python train.py --n_layer=15 --n_head=9 --norm="rmsnorm" --positions="learned+rope" --rope_base=1020.0 --attn_scale=0.125 --parallel_block=false --optimizer="muon_variant" --final_lr_fraction=0.0 --steps=12142 --dataset="wikipedia_en"
Each number is 128 + 24 x the weight over its row's rms, rounded and kept within 0 to 255. Layers, rows and columns count from 0. Numbers have three digits each. The size before them is the row's rms in percent of the matrix's.

# k: layer 9 attention key, 576x576, rms 0.0506, rows 178-242, columns 384-431
# q: layer 9 attention query, 576x576, rms 0.0476, rows 179-242, columns 384-431
# v: layer 9 attention value, 576x576, rms 0.0548, rows 128-191, columns 384-431
# o: layer 9 attention output (transposed), 576x576, rms 0.0412, rows 128-191, columns 384-431
k178 112:161106140115157123085147165139102130166115126112113127104155122158117095121164120130152106113131124143116107082137136102136150135168193166132095
q179 104:101089106126117118135105131141101136110093124125112135114170166093127126076131158127160137123115146114111141116152103079096131127130105134137143
k179 110:137130120135135179145128147145117151123110126125164107105168130085110118098165163107145126147129136126093105135122149099125139151127166099133136
q180 105:110122137128138122119142156125146117144135112120118132137135098093101117168107132105110149115139120137119138130184126108102088130135133108093172
k180 115:109121123128093084108127159117138112072112099129115095100123102108126147132110174143104115139123093118123107149149135143164100153098116116158118
q181 107:158124110142101120151062124116108110120138104143109128130125145121133117134157123095181134165104101161133154154123107104150173124119138099146180
k181 113:089125119154132119135102133116141148124109135114076118131141131129134095119106138069134106157135113191097100155103168116148118132124136129155135
q182 109:105111136122108133150129140141139108125123139151140163143150162141129113137106144119116107145174163135124143147132143092170137124132137153120113
k182 111:108123102087114117120126132122127120145130094143145108154151143124124128155094162171097142088162160134119137133082123124129117147130089125109137
q183 104:137145160134158117131149044144138117103146090131134175117115130117109141088124153153131117116147145121113129153169113079103145174124131124125125
k183 110:148151135134126141168117097127128106131145141090170158133130097109101102139120145095136096098118130138126137119169177115129142171076159163137146
q184 101:098123161111149110181134113173109128114102135179157125144108149155134098128129162118121100143169090167128095099150094126136132152146150129184144
k184 110:154100143090129138124101129143129172195137126118120165154100078150094139136113133113119093099141113129131108078154106127087139160139113160172138
q185 103:156125156122086108143079126120125125129115158110102111119154161123136138158149089146164113144130140118114142145107116085119099109162135135095119
k185 111:118141169111109158126123160134124123107125131142124086178111184152145136087105081140137110127125120114085128186126146119101114114144164121135177
q186 102:117121108139157091116122101090141132158133114126157158127184126111119170152114075126127125108138086112114148109128137160144131145132121135131076
k186 112:093117126147138080111150119138131161127160096143137128107144124156126123114133123137126137140127095147137133095140161132181122149153154170143103
q187 108:106141106173130155094100111147145115131133106141128120134142107137128148163162102158116155080156107135157099077145129137118109083109146142121098
k187 114:094121114160120117135165093120161130124122128157114154097118115092144092132151138114123136105138122109139085048128116137140114119125166123093114
q188 111:142128078147146126139105114133152145124094134152172128134132138145131126090115094127138113122057149127176141180113144096159144169100135095145130
k188 115:135119116124177143148145105153129118094083151106110050159159133131156094139092143148145118135072119178151121163142156124171143183137164147128115
q189 106:110120147123100132080121147144121176146147108121112101088113103077136143154098139146160113085120104142117141159156080177127107080177138139076130
k189 114:143152148122140113107118155085132142146116131105071171109116128138146132149112118134150109146131123107134125202168105143142056104142145115124124
q190 108:157123162163123148094113165143086134095123135096171184106147114121142112141150106123118127074166118084114123082129093115139124119111129101119150
k190 113:149101144093162129079118149146148110126139153131167167142134132096133102122101121112081144101111101104121114085116136157155137120122157123115154
q191 106:135133121123126118091106106094084097104132120126134165118155148174103179129112112129113136154121129101163091195140141157134118135128119140139109
k191 108:125089151120146125106133148120090121130116155107149148137131130129133131156093098125119107108144168139147118163157178140132116063114126127115109
v128 103:117142117106113118087108122136124095097095108114155114107166106180106144128099107112135076112123131109109096118159170100068150126114148098135152
o128 101:132174144104124148143122117137145128115116108107121141147158136146138155120150122134129136143148117120110076109156130107131146131130131108150124
v129 108:143133133144087156130116133141090120125131180107140113136146147171089124111131089138141141150133106166095090081107116157114090127115138114123145
o129 102:123118116117116176144090110090100146107128097114120105105143166103126081099106137126100140135129130143128151119143085087160143068148110129154116
v130 105:166109106088109147158136085143182135165121150111099129103134076113117153142105120126145174114148128143132154113113144118120115129076172097159125
o130 099:123123126169142143113100164107130160111121128123137104146114129082111145156115116161094129176104074114121116119133128117136119154101131108129181
v131 112:131072138115140146121147130108123101098153115104095135158136129142117116159131152125135145114111143178142118137148132127098130138146100125140088
o131 104:153101123144158126154123113088153103119166111102105146129144118156094111128154188133135153093140097107167121139103137103097128135133101127128095
v132 109:117200098093123086154109191133120146146179125129103123130087109155107087095161170130076147157165142134107130129073136113169125123151114130156158
o132 103:113138128099150125146172166086111148152130107117138175124134140126137114123158139114106131138102120133126126135111148129174111119143107108111129
v133 109:130133141117125159151135101117186147152143118157101152150137138123120056095134136131124155130102137136157133131113127115184119137136145147129098
o133 100:075138126165184070140146113102111121106123130169156145114168104123162109154126132141125164159090140152157145142142108104156121099120127098175154
v134 109:143156115123118118166163135156127162103097104111126153149170106133165141125146095121158119110164133145144105144097129131067130144111094121152150
o134 100:135131117112136172103158148121121115170094105159127108203113123125145115092159034117099116098114142145106111104105079148126154134116107184168191
v135 109:162119115086138129106127118143107138163139171119105144164127138085120120146133118141147076133104187149116115108133117139166143086110152096133139
o135 101:114114139130139122120116133125149126166083173118133127164134162074136149137153130134159131137122132095126125130158110096120141144110126122124145
v136 109:147132101114121149105111121132126113115112127106146130081143133165136102107116101157124104132188099128127124145135122156087089190125119092105118
o136 102:140161181166095153112142141130084158127130157120162132079162147128108133112144081158143120125167129158148118180170149167095133167129092104119131
v137 111:098144112112105147055159145106136121156146160164153164176164156104125132108137132124127154137138127133133133124125145156077150124136130110165138
o137 102:142103106122113194145122150120138123131141147138112110112139170116114139030151110095142155115126088144131132148156108119136142159101163122157170
v138 106:117136086141141108153139143118118135143133117130140128097152119120149114106081146101096117073120153167144116131187137126131154112115160136152129
o138 097:128125160117150084158123133103090139112087111097150160109120140121131160095115124140107088144097129131158124126133120139120143134075096138134142
v139 105:113090136117130124138110126119117096099139072127125122140158141156154119144160155142117152100127130118145127114129113159164119146143139133140122
o139 098:141073146167152156143115130147125081155147082058148106146170132158137174158128114121107115137166103137132129119126137088160140126128144108091151
v140 103:141135114134078124150146109124114108112093137105083101058130089153130127110116118138157135123195088139132143129139156124112123078134137132158155
o140 100:169148128084089127116085114158128119165072105100094106123104148150155136107088144103159084126179123092136166123144108133158149104117106115115094
v141 108:136153154125140128136093113138142155143107146116098129122152130092109123114097122141146087148124145122144126138107115098153130098163122137162115
o141 100:162131141144110129100088110122164148110111152140137086149126135136119117108122113091108137093117174158175163111144084128130167166092115080135113
v142 104:133094140112142173151093098141150126142163125102144141117127116142181132142124103120119106146131162165118163099128068128140108095132136096107118
o142 097:130099120119089142112120086108147081110154153120126159091105121113133165174120151136129124141131130151081152109155132102131079123145127126140160
v143 105:109116143130145125066124097125090094109075107087113112129118090146078114110117136129103104098112146185182116144121106099121106118159191153092160
o143 100:105098129128138091139104072153148111097101099070111157169075100148113130101107121160184114124088145160133093156114096154130131149135143118108113
v144 108:105118135111101092070159151132116144111141131080131142092108121166131152090110107169140126154141162124121126102144138139152106117143100139144107
o144 099:055148093117136117140120156150113103092145100136065082104133106131142118126093121146111138092152123096146118144123129183112123112103199132136133
v145 105:162118156102155149119160127139131128098134076087126142145147135125157125135113135140136127110114124065146122106141151120134114136087084157124101
o145 099:147121087128149162184167126107129120113132126158115141142128138133110154132102123140135093094128146122103107145102215144174081140117118143117119
v146 105:083102126113129111137112097144120136132129135146125131137124145152119118110145100090156128145086088125147102146103157143124118119161110109156151
o146 100:131141119135181121150129126071199107115104100090080170122153150151066130112127112117124100153091123103150104157109111124127139111151111123064123
v147 106:095100142109070152111164149107070097124163114158150124138119127092142104077124122113120149140124152138102115183104119146128142123141152136149139
o147 101:097139137112124104126130114134095102120120113109155111125129133147142097103177140164111132112121145112105121157080095140117143109164209156175123
v148 109:093086111130126169118123065079144139110194119130119094145143120149147104103107119122126137127149120105125128093114158105101122103146129148108125
o148 101:115120094116131118164119170119130172103182090092149093142146130122082128139112128106120096101100104094147150109164149093116144186192161128161144
v149 108:152111132147113161154140095154141132139147125158120121109140109145180127123101148145141137151164142112139122142147104138102111133126138143113142
o149 104:138141122155129136113140145159152175123133105105159107112131119141166171115103162108122144107088125140150132147117120109157106119164099120146118
v150 103:142105131124138138123143161080117123124121087122120130124128159136149127117109117107126147161111093113138116164170133148141151126166119124110127
o150 098:134135134145149124118132146125119070139139121104154142113110136133148114128129122095108123091125106128158118173186138151126142133100125165126136
v151 109:123117135098179099099113153098152176106148122132154125117166118130108117143146108143141105109147136097133125087116139094127151134103156171124128
o151 103:126140112122154104088120126128110111166126114174103087153119131113135142173145152120121120132155137098106132094126139112199162112107125125151088
v152 105:125107183113115152099099083111143134123137136181140162145100130163145123100128150102141096155173101133143137128130176169125132102140099128091108
o152 101:127132161135153098120114128138133147089127137101147096104125162138154051124157175116136136136147127137131139155141142140114158145137124067125121
v153 103:135121089088073132125116138098121142135148168128082161097147109071135083100124145113150129160146155136160117126134135139121151143139143142151163
o153 102:156128133092106112118121163108101087148169144157130120118120138114151154121155104156080129166177154081136145072161122139111107108104073164158161
v154 108:177112149115122136107148170168139111118138123141148160143100122166118110121122123131094104152109122135109161098083087139118123150117137138149136
o154 105:128144138140169122094118136155123110144140077152129135095123115132152094130121122131096128142146088124128144120122153126133109178086139169102187
v155 108:153101147123157133130160125126117097113106100146152129103100137135118119154149139149151135126104106142155122119156087142137185117123114113159111
o155 101:119098118118089152113106134135133129160090066113121154125090112148117089160181157174172143097144151121135131150134105109109107169110101162117120
v156 105:175108115115111108069192153178118092117105153127115119136128102100158203181106120119120159130114118150140140152140126127140119116157141163137102
o156 102:134142133105122092145122143120152094130133109109125111118117129102105119194095121121126105151165156147108082110185148132093117131096145172146119
v157 108:122161143079111123113111150087174124131093111132133099123142116110158114121153128099085129122144121100151142091092138118148152087087101162126133
o157 100:090157157126127121118133149087126102140139103149151115149126085111117094174120178138134129099114176122157152120090089090120132139089108148114138
v158 105:111079126108145114109113114114116101126090156146094129131134173117162126130110079140144151151159105115068112174115131100108113153130108112125120
o158 099:126122113129138120101139126118159152117140105132126140130169107111177119116116120133114146120154127119131152118146115097132123126165121128136110
v159 106:136141116105134108138132082151135120137112131121142169148106123133135132114147084126149152125120143116145107167142158156128111103169129095111107
o159 101:148146072111123143165129105168126145147103134125136115118125135106076123110154110143078142163165132143130154124157117156138130074099091076166131
v160 109:103121146138153102164137096123108135109152145106122137148132169152122105168148122130134106131192134071157108091141121135148125104080134103128137
o160 104:123088152103106127151120132144105140154139122114136123106125141133172129123162149131140126185148082106131108125138109187162106083126143147104126
v161 106:105137134131100139124137141122136119142132117124138192151114124145099076060119139109123148107119137150124123149147136111111084121129106087133138
o161 099:090164092150096138110129090121161103098138120082125129150127146166107117121151134093108113135119172132128158133146119135072103098119113129114160
v162 109:155120089149112126094173101119104094095137130194147114143136125106118095153121139132079082158117124145140109151144146161122135116093109134173107
o162 101:111112139173128120140101090104119129112107118138136148113147136096121076124109132133086133125140120130159122180172102125132111104136089155118151
v163 107:100110150122096103143101161129163055106169104141140144113160127153094076114188119152143092121130115115120101177093127158133110120108107116138164
o163 101:113108189116087161109207121112155136126113128133129156120156134152167106156122131146160129113151112131134161140080126119121136102106110099158145
v164 109:134161153108135120166147108091158163115100093155138137084133071127159126124129109112170140101091137138154106133121133119132120110135125122129106
o164 102:126070102107115119156087166109138103149097129119084150090117114139144184104109137125116159130092101149180145135140111122091140141164145127123100
v165 108:123173110136078113142140108163144131087125110158136113133119077107117160108119155111106149155074168109162130113151153116141143131162112101153107
o165 100:139117100089097115131127122141146148131162154144097150146115122180147132141128174151127139156137126163151110149127100160154145151129098106142133
v166 109:109144108097148113146095080154113135133130155133079130134087148096123107139139172095128184102094146107183113107099122142139147096132135173110155
o166 101:133173117106158150109145092140113110145150140144119107125133149101136136109162168119123134120119111038138091156121111106086115118121129152100157
v167 109:099149107161153145120145097121103154079151183126150136132148095083119126148120171168096142190113131168163127102171118114125120162151131120122086
o167 103:119096145122145109143172119124142101122153207130115130085104118139129089158147162145130150164145113128130140129111126114123098150124139179097137
v168 105:125125100103146080117126139115142120096129091141113124137135116120114114129145109101118148103055133123137183130102115132102116138110124102134104
o168 101:139187115110100106156139135135079177097135117153127119144151088127102147146100112172159097127061113122101129116101149085153108141098153107108125
v169 109:149105141152134157104110142119151139106105197142096138136159137191165121135154156128180112146145085146094097119140148100094117112130122150153092
o169 102:171178131137135155103141086137136113119164094109122107147140151141160110180117099156213129172137099140105082137144164133143099136136150168126152
v170 108:134100098137158116143173117133125103091136154170100107133138107163121127111167111128132150104165122088143165161121115131144144178134132155132103
o170 101:119193137148154108113148115121098113114149121151152145115128089152138152093152086113083139084135117161113134134147142137119150136126097144118123
v171 111:131146142126091142108101085143137130140100133140133131147130118128110153083179166115147119141146106095141052152068115108130142145122148145133116
o171 101:123145150153114125108169110127166150112110133117141105122135129132085096169124110144165155128168154099077126134104120094140118140146149102120143
v172 110:132137145166156108116110096097156142114156124105126144137090121108149151090110122149123173119123089139125139119080121146088141102119138111140073
o172 100:131113155105100096119165104104102142144167120118154112124170119103143124128144085145158115106070139109135141113089091091113125139114124115104140
v173 107:114174119194160128112148095141142149095119184151103164140112150130124118099164128162147153109138178121118099144147126111148110102123098118094153
o173 100:171151162141127119117124142185135127096132150151123126127144173127150157150142075102116153093146151154098117136136124116126133157140097138122134
v174 111:118162131141127128124158112065150141116103129112128130112092100133151123159144099093131132173112170092091139125106094126159144115149165139118105
o174 102:131132154150129109117124137112177138116142121138117172104110134100187129150117110116093168131139153138115108099132128119110132082129113158109143
v175 109:124108066125135091145107108111109157136138143146099091077113153119119100091094101089149062141144173135115110156093109145170105153135099154111132
o175 102:144143141149131120142130087123125127112123095138163194093157090099128132114126114129146115140184142128102090146113117148130136098152102198090113
v176 107:075159120081133083121131142119076126101127150096123139125127112162151162134095091129134130119117130079092108096138185159140123147137142125124157
o176 103:098110101142127133137128149166148148121123101131163140095142141160139137140159145157145112115090105109113085091122158122105137139109097147135141
v177 107:125127115141133186168139137092136138128133143157106090178146118111146127115139111111072116120130156118138128099121139141091140125129083130115092
o177 097:180137128176113138103108136119125129138141164162119084143112126147113149124169147158149111152131150122149092117130146134126091100136165083176081
v178 109:133135131144097104066102131125143114105125138150130141119111145154079109125115100127138150089147196098136184176104116099123140101108101126130120
o178 103:090134167135127111155132142119158144146153131141118134169151120144126155119125114136173134169124111136175150085122084130113157093061121165144135
v179 109:098119121175183156143113123134131143177133155108121111115175098160146135100161144112169147130128168104113107130154152126138173114148096121136186
o179 102:147098178123145132149091131148127092121140111109100153126134133116142113140122112116127091068137164147148116103145111132123148151119087144126095
v180 107:140134097096144126175161111120109076095121117154139124125143094097141131175138133133146145135109126130150118141113074111111114123105133161099137
o180 101:145147138099119128126138140097138117132153123095104165131102147138101183170102107118138126110118112137140134127145105114123101139125121151083109
v181 109:134168140127104153135131179124085128143160094117139134142149132139099117108156117131118105169133112159171123126149096114098128165148180103093093
o181 102:115128134099078151116166136157134130153180154113135150118135123130096109115132066115102118114131187115148136121113144138148144092107142105128164
v182 107:111139132138117094167122192122123091147132123101140141134106177105113155141148106131159163113146143150100098118149171127107130147115099137093116
o182 100:136174123094075086136091181101123130116168120191138129113115137110131139129161101089115147121137123160096109098101157131089095103094138127144135
v183 105:104084106133074096135149123128170136179122125132176137106170103138118104095171154133115112121101170086181119155087157158137145122122147096107118
o183 101:075093155169098153123096144103177124161128121132157103150157152094144129135122125138082121142153167085132132133115102143145138139109117165112151
v184 109:127136121124100154166151125112111102139110155123160116138138138121146088148125125175154164113144137138122122135144113117111120102100139146129108
o184 101:136129135120143133156162158137102100148170157051131070152127159162140134099144115091117109111152136116113137126138106126138150105148164140098141
v185 099:108108130090140123116130130122097169129097145128122111161162141119117112136135148128133117109155125126113140155131159136151075103118132120094130
o185 098:125114119106112082108133093130134175138092102112130155152121132108100128101116116161149146114154083149122115183162167150122175091109120145148131
v186 108:153137140150157126079159155087148156093151084148146080138163125106158124130112154105109155102121119098107084139090123171153153135141112156150099
o186 101:117125141151141148146162137123173144168161140115134125104091104101109152139083156152161139090119142127124125128129150114113121131098117126098067
v187 109:176112075116140157080096138068135140129103134095140116119144135130137160111146100121118125137137168112142116161125212109118119131139142102135174
o187 102:153147131073135132121119111088134069114103117170154133134145120150142119140152128130142135124122126116142129146140172139110131160142113121108188
v188 105:133146120115103092146133142140156137121130119127122153097117123130105143153119112126106100139115122129147134122117166132145131142143110114130064
o188 097:104152109137120112162103130155145149076107117111179147180123114126139127183162050116092138078142100144157119145121117095161150133105108164124092
v189 110:135184134110132132202143157109139127095084142118143124109116175101140129099076126184128134107145112112141108155105132084092081132127141111158094
o189 099:139118154159128162160124152095131136118117140186137186142116148120089120112083133142135094131114141099100119097112105154133110147117149131128119
v190 108:088092082116053110161117104150128109117122113102142142107149151136156133121122191097091129141117132155106151150133137115126125082136112103109134
o190 102:098139062126084129134143116128101105150112114125144151158149127179142126123101123108090107170073107106058171131108126135159155116119139108117147
v191 103:103116123120142156086058132117156124135127113120162124145128108142139172141110131115122108118124189147114147159098111143109121088130129118099110
o191 102:131113108141135129120115148161111138104103104143127150134137115145115154130087120165132170142124139152076173140122133145173121134093116105082085
q192 172:156134148129129105194148178102182118113127124164129103169098104088116108158138138142126123129131137126124129109120151121104144117184150141091095
k192 090:138068153154095136098120108161143118116118136116111104092113142126174142133117142119111141155136097146144156150110164117129156098121163177114143
q193 072:158116120159179157139098129084103180072142103113118122095122141145134126104080132120083135149143158134139168185120107142109157177149134099152184
k193 072:089062107126092123113159138099138161128153168164173159129125104147153165116148118156093137150140106096103134118134134135142147110155158124126124
q194 085:097092131147096141120124126111168124122156136119123128102107146144147149118096159104135116127115096134144079159151123123080142170124164108195135
k194 086:135169118056159146156113137108147154127145133111103157104119120131138105147137128160162145090131129127122119118124137131143132133139103149146146
q195 065:159133130120091129134092126154135155146125116102129116106103106141161120108099117156139131077121137137149090125130076110138120167192103122142096
k195 054:090109141107090083139142089116119198136134141113129149138122116127141128115137168147107133121111103084074132144144146127134152166112131106141162
q196 077:117116125141138086153150130146087113110121130129078080169117173115095143152152155165137104125142124131127173144111133126109056093073139133101130
k196 085:151109120122120088131144154126150159181143144128161133115119108137134100164138116156162127127120114109138114120105171125144138108118106138111132
q197 089:152145158165098153120105137122133121104156113059114169099108134137137132114107108118133115076125106137155158136103103105164161165148123158106133
k197 057:117104121143113147142149133117116126126123128129118107098074176123146131163128150143124146143123145135119153117154151121118107149072161095173130
q198 122:128158121168121095149140129114120121112146109112117127134142126104157119154080114130157117079185118104094146122085135132103123147127136152084133
k198 062:098127114123079109146148151111095184112143097071161113101104156112149122146129127155127101121143176128132171109135130113108103113120151113087138
q199 099:084117096141124078144100115107106131125140104134121126139128118080144115130124126152149122104167122092088148109131125140084099129128146118088119
k199 062:132142139109127112170178121134122161142122139091128113151108175123167105168159161111081093105119103122139134134151139152122141130111117121134130
q200 146:129100142116117127152101120134167122129130125145116129160125106076120142118119110130124143105108130132104136095139120102144128123155132132127093
k200 090:104161180118106139128148100061145181122152102116111078137105129051123088132088163148106111129146150137133112138105133097122116136127176101121143
q201 101:111109122129133135109143140173096150152132112148135167085128164118138133136154131171107138150147143118136131154117148148153109145117131136159164
k201 082:165105139190175145143119136103137152161150132122129113104187149118158155161152101102137129158123123167146148122131127150142121119127131110108126
q202 061:098157113143149156125179167123129139114131139178123119114109131140139139147116125149075151132100113122131114130152162152135107099120152115128150
k202 064:117091106150141085136106128128133135151148136137102135161156105161141104125139130105155127130119165113123106120127097168123169097115118175154110
q203 070:115126097138173155146110169095136109139133147119144090142112144139104118142173138093148141121116107111117104133162121146101151125153147136177159
k203 069:147141128132125098133191125145109128123127145134082119117134134147139126124116094177112157152106133147141143110154131104135145090110069174106131
q204 079:150118163125085156136118128158129129098117127106111167102114150127160146088105139130130089136130123154113134158101131094155099163110126132135116
k204 054:122130112149094091155153104132093154155136155133157141111116154117141116153118138106147121112142133104082142105143113108093142100124140107147120
q205 075:175138133123121143161161104122154113174107102104143089133150111159133087155120116136120147108111131129131077081119097128122126100164120144132116
k205 081:119101127146126132084107135131134107076113110141127111110152126189111143089148139095138111164142108100108155120104105160153104128105090109139108
q206 075:117123141138118115114121122142135150132105143127135143126145120111140147098150179142130145121102150125103132135151116136134131150137110146136138
k206 049:137157078125162124099118100146129111126163161146147165146143095137103128112088082137133147134118108127113130152092114170113138128152134111136128
q207 083:115157122169123092146122130118130169117131119112124127124139116101132129118081121139126129079128105127091176149118126120102136118123127150090149
k207 061:090120094150110126105096127154133112139149112149162092114093129113131122111128131103150128152151133112109148148132126118150118157159117123113169
q208 101:156130133150074134146126141092130116132102103130137113145162132145149147153100163075120148165108136116140152144088131120124132139158150143168148
k208 108:176124138143111142133116130146078163149171117144155126124184091139119136126104150099125124145117176111150101149110118124129117123164126140172145
q209 105:093112144181090082118113085123119158159141099110139143135153141109137132114118151102176129135157144119108151114121158113123139146119143166117109
k209 110:158144145160162122140089103120123112137139127136166147127147166111095099104131117119199143117116169159113139146094163111121140149151117164138140
q210 097:158120152092127164116133099123122087137107153084157087136096150075117132152105159134119101152120129157174094151118111118106110135106092107099202
k210 107:148130145111092177134163130127145126141115127106130132138145148093122124102147093139116122148123108125157109117124164109099102124115120137087218
q211 101:112110127136145114158129167098152129137114133140112117123132116076131170095130092147133142134157128113099153142132125141154132180174138112100136
k211 109:151134117121158102148170096131134134160133121171157098105175133118116143107138141137122108184164101138088143130101129164184120161091114166124115
q212 107:102164160144160123144116141161140113166159160134124102138139084144185142112113176162137158138106161128151139122114113167129156115157106136123100
k212 105:130160152128160101146134151120136106171157165099131133137135095124149128137127111135098127176139176098133170116110110174119105080130114151097126
q213 099:144128132100106119181113116094149136110115138131130147073150165127164143084140124145128165127116100104097117177127150133159130133129116106117113
k213 108:173120131139147138164172113137078109112152120129104114110159139157106123093120126126134158124114090093109155178127152096167141130111162100101110
q214 100:153151118128121130194117112118101086115109167159177138165146136146157139126087133125140087165128143159144158170148117139132159149156092126127132
k214 104:109145137103122127152120086137089089132120145137165103179140138172120140148081169122105125110080134155104133134116130112143134149106113140157167
q215 104:150160143098112121117108121109106124152124125140082117157139148152101134112107146148098152166124126098131059134133129142152111144082103128087095
k215 116:123156109147136134093145120151171107112140128136168121137103139144131146112089107104139141139138121135135136071141121147140157136109150100087118
q216 103:142095174175137115161121093104125091085191134139127134152132107138144092173127134126133114104171145088134122080092131122149187153104120133175147
k216 110:135099175150133111115122138129135122145118154120122091093132170114144088148127131133125101114159131097170133117119150151120144095137104130138124
q217 100:123124144127125133148094127140131123127100120175151130133168104142136184169125084124157181115139154153157099118140131100140150116164132149157096
k217 105:109136144113155155153106087152110143124131104200132103125144149145194106147128085091140161105132125136117138099104127110124125139132135142105106
q218 104:109106126127108099167127146178125129135086092123154168143118114127137072122131089120147112135124144102110117114124134096187140168106151149124127
k218 113:162083136100117117125109114150139114121143113139173161153165151130122124128130142108131088116139135139127128087163149138126172195160130157112135
q219 099:119150135125167139123114162112133125079052133175131085154123124103150120136095091150120110120091149122106149141089080155122100127150110175092134
k219 099:080138154144151166103160151114140141092104113153129095144102131126151137089118129207115128082132147090157155151138107125125105139111123098046105
q220 106:148118135121090094195113150119157120129156156143118101129110090109122131096070106173164101129123136135141153140157119121092116098159121119092144
k220 113:141127133123082128126135135125102156112137118104128108134085056150142119086108109193144090166122164089141127161135141103108139088153132067154137
q221 102:106161153143124138153147119147133114098138105152142147152148137193126125096182143128113153118087138128160122127129106089119142133103165108124168
k221 117:144150115149117174155146112108117124074131152115129135093151093106134133131177144086115148116135118141163154074158154132156144148108134118145113
q222 101:125123137118137111122141101145117119114146125129142146123138083113151127123092184127143128120125157088130168108164109150113093181154105123101139
k222 108:163135155096120114157124126132126114091154111153171159100153121114133144109134143146112172142123123105135173106180114112137144174143107093108110
q223 099:109153130137108159095151119108141103133100090105147144096087149087115146136120105146120124121154146086124150123109145132112102162086122162115135
k223 106:139105149088138160121181107145086104158132130116177086097154131067178134158119138139121095129114139093131128096104166133147125122092130166104111
q224 103:123119156154105152106110107175131150140158068093104118153116101140126155151155098128112163119115116111124094137142162157186111123157113140135136
k224 107:130096172178118135109127111156148155099154100121136194114113119127149159138142124148119142110152145110129102143127133164194111084111108123134113
q225 102:151104146141105154094122150154145150099115102100127152107113120114110101171143106104156102113150131137078145095120093155102096091185155098103146
k225 106:122143144132139147110148147167121133111144136139084114137132147117138124139115134136145100134111098158094142125116138125111133120114166163163135
q226 102:103082131132110159143084141113121106139095135112125090112128157145132096125119114129132141140097124135175121130113169119124139111105075115112116
k226 105:123116124124177163140134120086092155163138128098141140140090114158107133118138154106115105112101142145119125089111132098074146122143117128125154
q227 100:089107107095118114133106134163138145123165107108174146106129114165113134152124127124120049125118138125111126145121166157106148103147132162172091
k227 114:141093127113100140122099129097093159110126112089135164105127115159116131214120138135130117109158144113131145154154155143117159099138125129175102
q228 100:100116143111096131163142106165120159127160158131140113130120123089164162151098140112100140148084101182122072144142141103129159123150167103086121
k228 110:101087158093092093156149123171100156123138139148112141111090104109168135181113132162151082164138154146132084136146168142121120137120131126134135
q229 104:123150109139121115127129106139169151114138100128111123109110146186127103143180116147108095107129142117120161107125158105143141172137104136093173
k229 103:180146139121110152115131083130143178118155108108123156127120162148097145110143114131165081090140137138145170116143102103111169160128098167124188
q230 098:146112131146134141121133124120085142120134129113148133098115087154160116127147075112124116072150129107126125123089115127123121088107134098168080
k230 116:107102139146132120141149108121139150125130160122123187105111088136129079102100101102094109074150134137139149117122148127141140112120218168103108
q231 102:130147120136126101160128099142171132138142112136116115118112177101119076118160133127082147123139193098164076124119130114115132149119093121116177
k231 117:159107169145131131160100093150099138141150067121140119094148088119103100142136072150102097103131133133133099114153127082128149134081126157127183
q232 098:144175142152113151144148145111134119119096107114108078162181111132145093146125109156199109138146141139120136092115141116153122140132084136077136
k232 105:121090160133131135162109152120104124127105137112101075149166152147111120085113123110147128126106132131103152125143130131159127131153113141130103
q233 104:118091118158120151123118124125116145119092135141124141139136126164098133078095133139138161121100138140147101152125143150127160128118162131172137
k233 107:141097142142124115145165149137106092148080128119131123132123135112113045138122139118156154141142216152156135107115148160159173114139145126110085
q234 103:134153116126151095142140148124133125140118115149079134136155112133162124147147149133122118110183139120149119088101097137116090089108146119141120
k234 111:129123124088137092099119137131137140131122106167094130147143111118123135139128128134130141097180164097125146094091142131119141084115112090113106
q235 107:103143149137137101118146141096144143123123103118133130148164117164118096118088130064140114148172106129156151123154154131177095147116141164068120
k235 109:068127141164114104140158137117127124133131126115168122111106095155107086120103187163117127143189159123129134121134178104179111184152146130113146
q236 100:129158143141124077161169156142131138105145123169086122141149136122117164130113112110131145168132110125170112173175119189118082101153116108133116
k236 109:129133159136151134117112158118123114156146156114138138159133131125134136167164128126138122132144132088140122171150121130077078103116101115174112
q237 106:089110132127134145117147146102122113123142122114109092116137116127144111111150122166120124106110159114128124161097115123156092105128148105160101
k237 113:109130175172139145121153161078119118171120121094125122145156133130146157117145113117180113120118145126075130179156092090155084085155123110157123
q238 102:116186145077134147124094144166134126094131120153115134112151127123119132155144127173103138079147101143087154067137114143148141084161134139098135
k238 110:126138127079184144112135124150117128138129131156116130157160132124109153132147112144113142105121083101096108077159089119122137103191136093101133
q239 100:148149114119125132082133132137107144100134128131114160091165137091125144097096148130143142064154124113156108111148130134086123132124129110133093
k239 113:149145138148175130106092163114117118149076111137139167130187148129127104131091136108131138127155158100141136125168150150124140102141208151119136
q240 102:115164132140152157131146142114119109151085142151156128135098102106091123181135152115151118129126085126129100176086124169144107147129134093122151
k240 110:134116145146159132081156100090111139164106137137116136103094112136123129116113103119136137125087113149146146106091115111160071129127109132106135
q241 100:067135195098116118126166154145135158113162134094153143110149143167144103091132128130097139087138136174135127109130154150132148147118160144078066
k241 112:157119153090069136129144144148114161119145104117138105146119134155118174094120105104076134148131115112120177098137096176127136114108108145124111
q242 106:121152148119114155117080144145148149155172171130164123140151122170135146126112130130138143126138119092160132123118145072175174150138135117143116
k242 113:119095155075175128152111165150107131159146161085180125125157084161118135131097093117155117102100134147151126137098163121121152135148125172123132